python train.py --num_attention_heads=5 --num_key_value_heads=5 --head_dim=64 --norm="rmsnorm" --attn_scale=0.141 --parallel_block=false --extras=["capped logits"] --decay_fraction=1.0 --max_seq_len=384 --dataset="wikipedia_en"
Each number is 128 + 24 x the weight over its row's rms, rounded and kept within 0 to 255. Layers, rows and columns count from 0. Numbers have three digits each. The size before them is the row's rms in percent of the matrix's.

# up: layer 7 MLP up, 576x224, rms 0.161, rows 551-575, columns 112-223
# down: layer 7 MLP down (transposed), 576x224, rms 0.0917, rows 551-575, columns 112-223
# gate: layer 7 MLP gate, 576x224, rms 0.156, rows 552-575, columns 112-223
up551 101:119104148123150110148128128108105153117130136146092146129095139095134165141103142106143145089134120173177111143116132165103150085089127136083133106110121123110126124166077166115129150126109113153168106109145146129095108133106167123105125135137188135114147096133126089112130109143113123058129138130121161158128090149173093137140113110122
down551 098:080137133137116103174127118144147134140137102120150120143157096135170143149130140152160131139086113101143080122174146173092123141113138133128132127123145067091143119114148149145087122163146114153153107149145105162122089124123103120155167101094144140175107081134122140110155099126145117118107151127093127093116129099098137110130097130108
gate552 096:116163084120173159117143098157134121158088144132108164180120107149125113130110116117131106113135106098102176097152092110113137166125067114113128128155175135153174131099125065090132101180112132114141134115136124088142116155087119084129158111129113122145141128084127068151119159149087161154118163106117116110160170114093145112113160130149
up552 100:204162140121121179129110124169127137175120079112141149139102166126122119085156093140088129126107107163125155133107133119072155114150096113115087133100157127167109139119114103130120098119151140154098127172104126106126130107110083133142085143140110115128168145120170141158156113128132090112127163134146115150126126100127120146086128127115
down552 103:159105137147124140098111135135147178125130092103120122074141114105127080126114124065138121158117139108126136111134119042113134123108145146115123128126132122153206140139150120122095171126134123125110113118154094121136157118075129150167109151149158141152132112090130113114104149130093144131114135110113165131135130146118152083133154181143
gate553 101:091110134141127151112130096116109115146111156109097111090121110158140132105109121143091139148084119132124112085133164142103140148128104136075148130091116126119149111110130132108114091170101137117108110130147128136074094127122121123084124120105098125152120134128129135136099096107158142090095089183122132145106123189171110116097095095114
up553 097:116130106130108129144099130092111090170138166105102146127119125118084110145109111128159142146139130103131126124143119175150122133132110149122126136095130136112145144099142123109120129120161114139097056145160093124092100116099105114104121140107093140130143159128106103091100075144166118097123134134152135100116162153186149158119133090131
down553 103:166117125101136167136162144116110139173122110146107126146139092132145139161123168148140149187092114099133091130120111135154126109120117112141149160147136115125130121136100130137139148123082116120147146133180120170089084152081142122077104062145107110141098134160184111058090132163154150107125136132094161120145133111132111175125115140129
gate554 106:099089107124139180121123165098132123147163129129132122085129114157136153110112106144125180120118118093130171108151126098105143111108152103119121127105147128155159132074157162135132157100139197103182120194138114120123129102141142094134121173143142089092171148158169092131110117120147162109084161142129171112117120136122138111175140132121
up554 104:104149090169120160120094133127139148127152150100135113120087141173090137142120136122086145133076127122154150134102105134110105124171135113097145122160157132125151081112149168138133161104135152107158154111141120123161160114140122125104128127080138155136113149086107124114136095115113093141112134110138105124120122106150119097157114147074
down554 104:100115126128152168102099143107183146077157116153129139134123123115171125140084128117137152113133145145145126105129155130079093109119128126167171103136144129156147122043145125088144122117146110121122119149098146088136104168118111120121167156103113112129132121190150115111092125124120130148138148120145139116089144148126062080129136086106
gate555 094:137134112102145160096131146128131096127124114127123097174141105128141116141140153161160099165080128096149082134168076110082171131136129145064137124080126145134146150114137112144156101136134120174121161175102069107139129151143153117107108133119131121126142124177100122156169099118115201104118129130099108069118124129108139119138138184132
up555 102:125077155168091134141114130111151126118144142129123106119151121139119102163120155085171159154122111147140148121124119153138109141179131105131133156121163132131107142132109120133142079126118115160117146111131102138128115101118124095063100121069108162101166142150133151124097136095151156070111122103150162140103119152131156150116098092161
down555 104:104090162111140101125167147143149124124165154109167151156163157155113147159112133165094138103159093128100130137134090164126102096165130104133132106142167099147160083157117116093091129172137100124146137104144183125095116156152114116122117156093126146141123139161110146091135126140127150111107152109090147134131110120127141143150149148095
gate556 097:132151124165098137137161150126123115082121127117112160111071143191130106122154089131096113125165137105153172119167125119125111169096126130082107149186118145116132120151129102082107129105161071164116104160152158139124126103158117105079149140148124106152129119135091158136094087103119120074128110141130094160097100116143163175133108141130
up556 090:146096131129107110082193125101115106119137146163132094138117096120113099101123146116097136132154156135115116124098110144149123178141163096123145145114150149137162093119134144117110131118126096086134131079071121127117125112110129105142110101086116145136082131174141140119102127115125139161121120144103145121117144155152090111129095143126
down556 097:133113158159120144102093108090122137105130121112136150114108152096129094105135126137120165087117143125103129126146112156131132102151151109076105131110133106125204109167144147118107159145131132104152134112121151137078117093173134122140114113128115162129088088152121150194096112135119120137120123145122154160126083116156127130104147164119
gate557 102:127114121140078116149107143115119132152124148139160113175124129161124111144106130112158127108131127085109113146097167154119109085134079109100107143169114140112094085132079108113132130163142098133147122128141108097137161140179149136134129147107091115153101120133094114119082147178105152160136111135144071129069158103126162133099127115160
up557 099:133152163095106176147144127107096082114120114108145130084124101133095134103112118149147134108067097142113131129119165159128133114084136124117123099149119122123131097097127091134098122168154161112149099140147144162101076102104137135134118175095117116132157144092124078114115117181125110128128122155118120134181135136093162152128090116100
down557 098:137129159141109098159161152123107149094136122100121149163142113131114144167116140109126128116101123105118116134148116119126094091119138136074115164155110158174084083143114117107076127128105165157110150186131120119132142085125142124150111142111104104113084106135145103151100144158166143149133135113136122079089136104172102107137100142174
gate558 097:188173110173132148116124158115107122142169142112134149100137141117145084156141156134121116132121140131135114131161142151124074128097101166091152157124134162120145129121149138128125131134160123158120095121133112115122073155162134108079152189158094121149138185107120130141112142159117156100112106128115158094112133161126095132118103114147
up558 100:111102099125133135130148121151104139148134119116132140118132090173158083121124138118132117090138115113100145095133144154118135110147149117147189090142112140141105127134100098109142150139141139087113122167089140127126153111122077095100157110116125157108137091165130118100120190090118142144105112100106158138121102172107153111101120124158
down558 100:114110113108139171137153137088122136169134139132121142159151133134099146120138124156117074146088151124122131142059095207112106132095095115124120137142122104159103157115103146133106122113124142092125157105122122111130127142163116103156134107175141154134097160093155134133181119133139157135104090126142159131115099108065122135119137132179
gate559 099:159157130166104105131131140139143138135151133176124162173107129143134116138121171134089142164147126156124152117096151148117151104160134140102115165104119162125146108119105064085100151194098125118100182146096128119145127144151158118125129112146149136131099155110110091142093160090118139115124099089124161119170158103113146111129119118158
up559 105:147114123118117155149126120118127143156164083130153102109125160110144078094158129093131148113100138113144116120122104146087108130081061154130132142111139116097102134159122128140131114118151084166160115116181127103120126097098131130122156161148134085114121158158137106154116110082164136122117168114176112100120109135128101133142145157169
down559 101:151147105125130129104114101191076123085105097119136103131104141173140127093111152134107132097129089165115125117119155138134068118110134127164085109113146093120165126144132087135079152125120164087110113118153165106106132149133135140155123133163160194135114136112113162123128095104133124138103175150121118107105159185150142152143127147152
gate560 100:125117134146078130135136124159113119125098099104160202114146133155131099121126119158088145100094114114110129112102101080143132113130096176139122138111139139146126122149089125111140103144105105128155108146106137112125158129143145107140118108125089128130169092135127112160127142085102127134174162114114126106129142106158151202127152144127
up560 095:155162133124126110122147139154131126139123150113147142132141164130129115074155112131126134110141118169123123163144135099128098077171140135133161113101094140116113110093151120162119115081136161143146113122116121091131115112150103127116124132137127104139131141190105107158135148147100092111145113119117068158094092096158107100140112142088
down560 096:142108093124164129149092175120127131115139122132136106138085154126139119133155133085097142098111121130140103056129149086073105084092142124148159140176123146148141153113165122163108155115181135102147124165133103122102131129155119112113131104106115155102152119129112119157117118140095148112130122158131132113106138096123163142162164121185
gate561 103:129119109107162129148112147151068105120110126136112101127099171157086156125111098137126096109132117149091142076143115135076163131108149098108105123148129118112131128110113116177144135157093145155142130125141128118145127147108116088088102119137122122190100115111150127151134168090155129122127131129086180136132090146142123116153167138095
up561 103:158094167100114141139118132116130112115118096163131103149093122075151132139153104162104142089120116077174158125149151133108128128115099103121129133153151101114125146167122117141128120069091140151172073132150114172154162150100130156165100133116142136156151122137157184141105142079141133145106104135127152095159079138141135111127154143113
down561 101:157081161105093135141121147105101126157129102145130093149151110107138125109121090132125133154137102120180112158126168192122074116171117130163145153107146123121133121135125136114159178137133148144150106113129107152112140141105160124136102132173122158087112112120092106126149134092116130155130099141109128139120151125140115135108107111121
gate562 102:110116096137133111133122148120125089121134112142123145164113188152121151117122120081134164165171121132161122137087167087142135152106136114167089144146085123121113086163096103099125102120125155118102111153110120069128180143093170092147093145116118142126142123111095134096126146129091100112144106131102109185106100120159121159120105076113
up562 095:090114144111150124189134157111107131191160118111119143118159146102152122129123151126166129149130121138167148145090133137133143188131132088144130105147100120124124094105107170130120106142158130155084155126122108088132132124163128131128200110116148105134118126117108114095130130091121139075120130156096113121093160091143182143106152136096
down562 094:128128125140140164122101118138134115189138113136169084102113109143142093141115133132113163119158131105155154111120105119143130155144138090144131143136115119098218153127093124137138102128133131112163160105123116106109157126112161131113125175119098202123142166123172121159127145129155159109099152121145084124155116160120115111107098089098
gate563 096:121114120176126128145131067092109139123074130076117190101116108132126145134151171132121089143118152122109163101141109112092146116111132152142142131108136146164153145101107126107145145158131102123086141171138146163138164144103126135136158165144176136136148153139119158118098112143120137125100091140158082111096157153106174141151123137113
up563 094:118074110138109110119147094151164125137111125129087141145109116107106096136115108119137150091134096095145126151108127138096083104172147116077142119112168165110133118136130166160081137119153114138139106118132118111113107129134136160151142155148098118129132125135101132150177151091098145145148100113076132110124111137099101103168128113159
down563 099:131167141097135126134156155172133144134110148123146103144138141093135132125070092164159139131163090107157121147110101102126131137142102134077114131150142128156081133191122124141165148129126140123153105119152112129125185113191134106143122130086161130119133096118087126146137134128126132142111141132146124148129110133124134132148178105154
gate564 104:105122125164152188113153139147123130114155109150145134174136146154082065104125150112138126086076136116169161073151155166149136154094102136123146164123097131122148123150119158165124129175120120135134113142142132139146134137117115141117107140116124130115149088115138150159133104107098098109130118099160150144125162099132145179151121140116
up564 100:130128115145145109123117124126137095119129147162120147095177133102157083116124076136146093082064133145136106131176148139096184128128122135128145152115092150109149101133104114143084120173138148167095133131124127113126133198128123139105170092129131109160112119133098167108152080122085113178079112129150109151141138120129128139142095180152
down564 099:132116140095145157146135131143102135154093097094117142090157111155117159117084081142134124192123122098149166151144112083187155127126154112157132151130130155126126138137122120088149115132174181127131088112111082145157146094088109117113113146089124097148160153129157130096160123164139136100115115131097118108105115107127122117091100181114
gate565 104:145126153092103065132107176098123120158147136130090109129099123135113144140120120136156157146122150189152164090135073084121120123144141127137102142147151126103170120112127144152096107155113083112105155143130166116084126158138140142114143130141111166103141146164126085161146140151091102149150136139133122111115154177076111141160077139104
up565 107:197120117139155144105135155149106126149105118106115166117105135133136080077111106098135096087111130128174149068117122117097118146121149137137095124157138128080147149123144127152111095140083108158120143093163154126119122166104146094122151124101120142161151126113126144128115132168182097084117118118161123127158137126100123135126118130118
down565 105:139120100156099124092173166142131110139100127159114141124114116133118153144120061100093092111110130116120136107137080126162148131134123126120115146118134152168105105171147093173132139142108106139143104115116153131101142141139167105095146135119097156148125145156115102106127145105175151148147080123139143154096099094117115122123145146134
gate566 109:136114136114136168149084162113145088102125090103116128103122132145113140116127143148135155120111169120168136135110130089129175084114110124112161134128087159122128103147118135131112140157144129151107152143126128161105151167109144154123124104088154107122132150135124158152113104148176132084150150128120125137127164140109078126111126107128
up566 101:112115116127105128149110202101123142167143110115150107119127096092136107147147159122161111152116130126181123120141184089116137109143092140080097126116136140101140099077131127135128147122143120082106140110098106106108101148108156110092149125102136149125165141134166158171120120139121090113101160152141125114157114104134108118124074112125
down566 098:111159134142093088152096089124153136137154160113091101140132104130100093139139132123166099097122133154106108182132127169132161116139134166142111109149102134093078122126126169131133145139093113089147124141141170135104141199164145111155157111146108096126131150099098131097152156161145164100157139147118139107139109116135126122109108113109
gate567 104:135114089147075187149109100155080115097113113115146134154114136108108150159153126103084148113105148088161138167144125148151116111139122131130094128138139180107177156123129127137156107117134121114110142104146088147131140141116136123088158119142145141169126136182157100137108156132130079151138131149125091133147094110161151105135147151138
up567 103:120101121111157124076126102136139153126119094127149113104137067137091176131098107106180146142146098143140103158150109111108107100133138119119141148142122117123149119150103108137148166126087097113161064131121120113111140126120109127121146126122118153131153172125127127154095101173097123152147156160148156127113131126139161146165143133109
down567 102:114125132129124117161133100138118123129140135119130111112149143107108138143149148111114098132102148111116139090186117113138138117126147096137118134125092160162113189124141098095148110067159135065129125103143114108138164123103095115121140124104129094088150154127122144093111107139110067107148135151136088124120108137093157132095170179114
gate568 105:104141132142150102127164098109194134116134120103113144118099127152152142134108139188131100104163103125131139153147114089075134127128134153121126106135158133154138124124130159151129119119097134177127160120146098101131159153116088122155117140137149108078137114135154118162134159102133100126132164175105076169158167152132136128126127141151
up568 103:106124146142105109101129112173130098133125102071163135132122124095077136130115146140147116136138133104146117135113132143061147116178072122094145134123142178125097164140129143141121122110130131112113166106107156116144136092109178128131127160132141122096132110115148119137087173178111163173119134140096103155125135153093127066146105157115
down568 107:153137108162131158152133109166145116139103146148111124139120129125084155126135130144131181130070171106120110126091093161143139126143118134119154123115169139073087162123144127081144114125125132108161114149111148112120110128126153163128141156138128109144106127140106112107184141132135144134103145153083139150091121143155121168118119135130
gate569 093:179173141076154176163103141153141101137111129121124125135093141126146095134130119083135123155148124140130143159114087133140130151114138122162100138117112122118145130127100177091125135138131140096148122135076091125137126117095102064160134186146127138116142115114108102095125101166148116116111082099123166138114102134139140108115131096110
up569 094:119154141102124116131155112081178085114165099135142139120118135114103127158153137127155124100111151145080116136133111125112173139146135153145097138090128113154131120141156134227157132144140112093152113147149170108129160144137142128128074149123127098136094106147125157129092129171171142146076127093177107097087132159146142118155128127088
down569 098:083139178134135152116150116147114084089127092100129146103097181152105139137145185130131146117105114128120101130171108091115118147109121119157089118184107118129153112114127144127112135185118096131135149137134151131120129095154123169140168112165143126115133158155147112169127112124136121109118141098138110112119124099139156116150117140165
gate570 102:085092168155093106133093111132101070116062130141124137132134110125131116151100145126128155128081099080118160116122126127154098132109147103128141153152142167094171154114129126154158096134096173163116072132089153127123133062139080108165112164124156091129131106167130114147141126122126101135137144110124125120116109145157136122122118102164
up570 102:140147116137142172143147160107091133068125109105117085142124125162110120123118117129147116138100140157128146162138133142107163103142108132152127159095115133089147128070119140154099135114157146119145111120093095118144176114109147102175151127176106082129104084159114097163151141139141155127134095104109104105108140125122115183138189161127
down570 102:130085115106100161131158159130106131141134170137139115160150135113128097124106110134131150080081120124099147123162123169093065153124161146151112092130124147103086157133132143160105151074139140095145145096190127095144166148155135139146148118111109112110110171130122129108168119138134095098145137154136133120116126100103144188128085129146
gate571 098:108160081107155147127127146080136129148108127132130124132131154092164114148101086154136122092176149146141144085141131154123125094114097121135132137081126093119148131086162121106117088137129129120184069132175097128084120097115167172087115124132111115116102110102133146136131155132137101113103175131139140135111121137123145179088082127150
up571 102:134115115148107142120173155147152128121124105122114143134120127155111114086111157127154089135131112132082130162135168206104076137113134137108102113121112128093134152117167152151132152124127140092087085152094147158082090087134110095143154094135126136090138123125178131099100114138142128139127125086134136072128066122085132102138127154112
down571 096:165133067135116133130147131117117120143152128121116133119129115150174097153120136148124152111117136113118126149140072137108119106107140179145137108116106149057133145146123129113121115137171142086158098129133089115171122071111130137157117123114148157119114129109138118115141118086135138107129100118143116134099106109129123165116159139091
gate572 096:101121085115111158069140086153122143110169090095107102107158113148115119076138188108112126094128133137122143090124095111102129142144131125104130197145118099135143135091136129128153139133127094145134107141128149149109134116108108081132147129077166177172084085112108130141106108116122123128132106143138149161101114110126117131148135131151
up572 094:096119096133135132116095148126085101119101098090154129121140129121139105121149152137101144099113090182163098152133148125126123102069155108129129075116128094083186148086123107144117107147152153131165073140122151121162095148138171138111126151125102133115131101141147139119148136124090125109170099120119137137131138128143130140137111113091
down572 094:093153143124122151105155108134180120153153149155128125153096077137149088148115126140091119121121103121107147119156131115141124128097143144136068117099101074120127134101142153121109160154132118135120139128092116090104113151126120151094128088148124119109148140073134120147135139120135122113147135105179118124192087136141141128186119120133
gate573 101:066100140148104122112162072113140130129136082126115120172088135121164117094111110146091141154135156096149145150121125166202125135112087107079099155104160105165114113080151124162151108125148144123129120153163138127099085117161134137118117129144120162096106121178083132127078141151135085118122098154142136094123117125122107124143103140127
up573 096:129146142137111125123096088094136126138120138121131102106134135107142070149114081132105150071154118179126115130071117123148110107137092111115117122142145118156122169079108141145083104133101128092147113169137107129120119121154147112095098120097133123147142127166110088099113067137125154148139137116144095106138138153152109119132138113111
down573 096:123128137183127114150134145153141132140113136083142109160105131134165133141157170112128159129106111183139100121108133119124124148153116130130131107118148171126141103115123135145123148105133157158119112165126127146130089103108157119156129157137125109152138169138144074160134112181164104110101109146143082122105073135132190130089119144141
gate574 102:150172115065098152105142094139094162128107157148121110150145128130109193110115118118124116142085109124128142115117166115128157122097164136111119146171118118110141143141141110109138134159095127136114152104113106145104120162152107115121090152125178118196191149121140106165104146116125095101097125183108105131145121154127118108109132113114
up574 104:127157100119119108146131099124094153131124102099124123125120144091125163131156083090127119125159122159087119112085154137103128131155101105169126103141093136066118103104105135122091142169120145110123158137104143119150108129138109159146092124121130105156140137175101121124145111134107144155186122081082179127107090093100131079141141122118
down574 101:121162087108119113148142170154107134131104179136163089145083109115179144148156173086142132132105132133098144118181131145159139128106146110137143120134092105097137193128084112116154142133119141142117119145127124123141100090113145147148113142131153124134118140150130125146117137136142140111109131144068146146129095107124132137147157143126
gate575 099:170124121083128121140163133156109106166122115126143137146118173144156093112119092149123146124142133129177198102106127107148152138101098129127126097108093143089150103112100148079130195121139136106131192165152124075081102158133145141154124144118101119134149081128141142149107150139112146136126119175106145152085108123122134140115139095117
up575 102:117133153116125110121131078133130099094120146125189150176081113087142120107140096099140139174128128125122157158146113142085124121110107121105127112105154151157148086146112117142129153103138145128148125139116109157113123154129149125168129092129138121101116144129122150113138125167149165093145126163118109146157094118140154136164135123168
down575 102:154112119123153133161144098121116135127141148156140162145128143107141126132111111146121142112141110144139132088147091132135110152135140128114119122129092128128165123120134126105140095140128112137119120144153160127117097114141113101161117086075089131105136093121171166128100159161145162072119093112143118161140090167100146141152136175105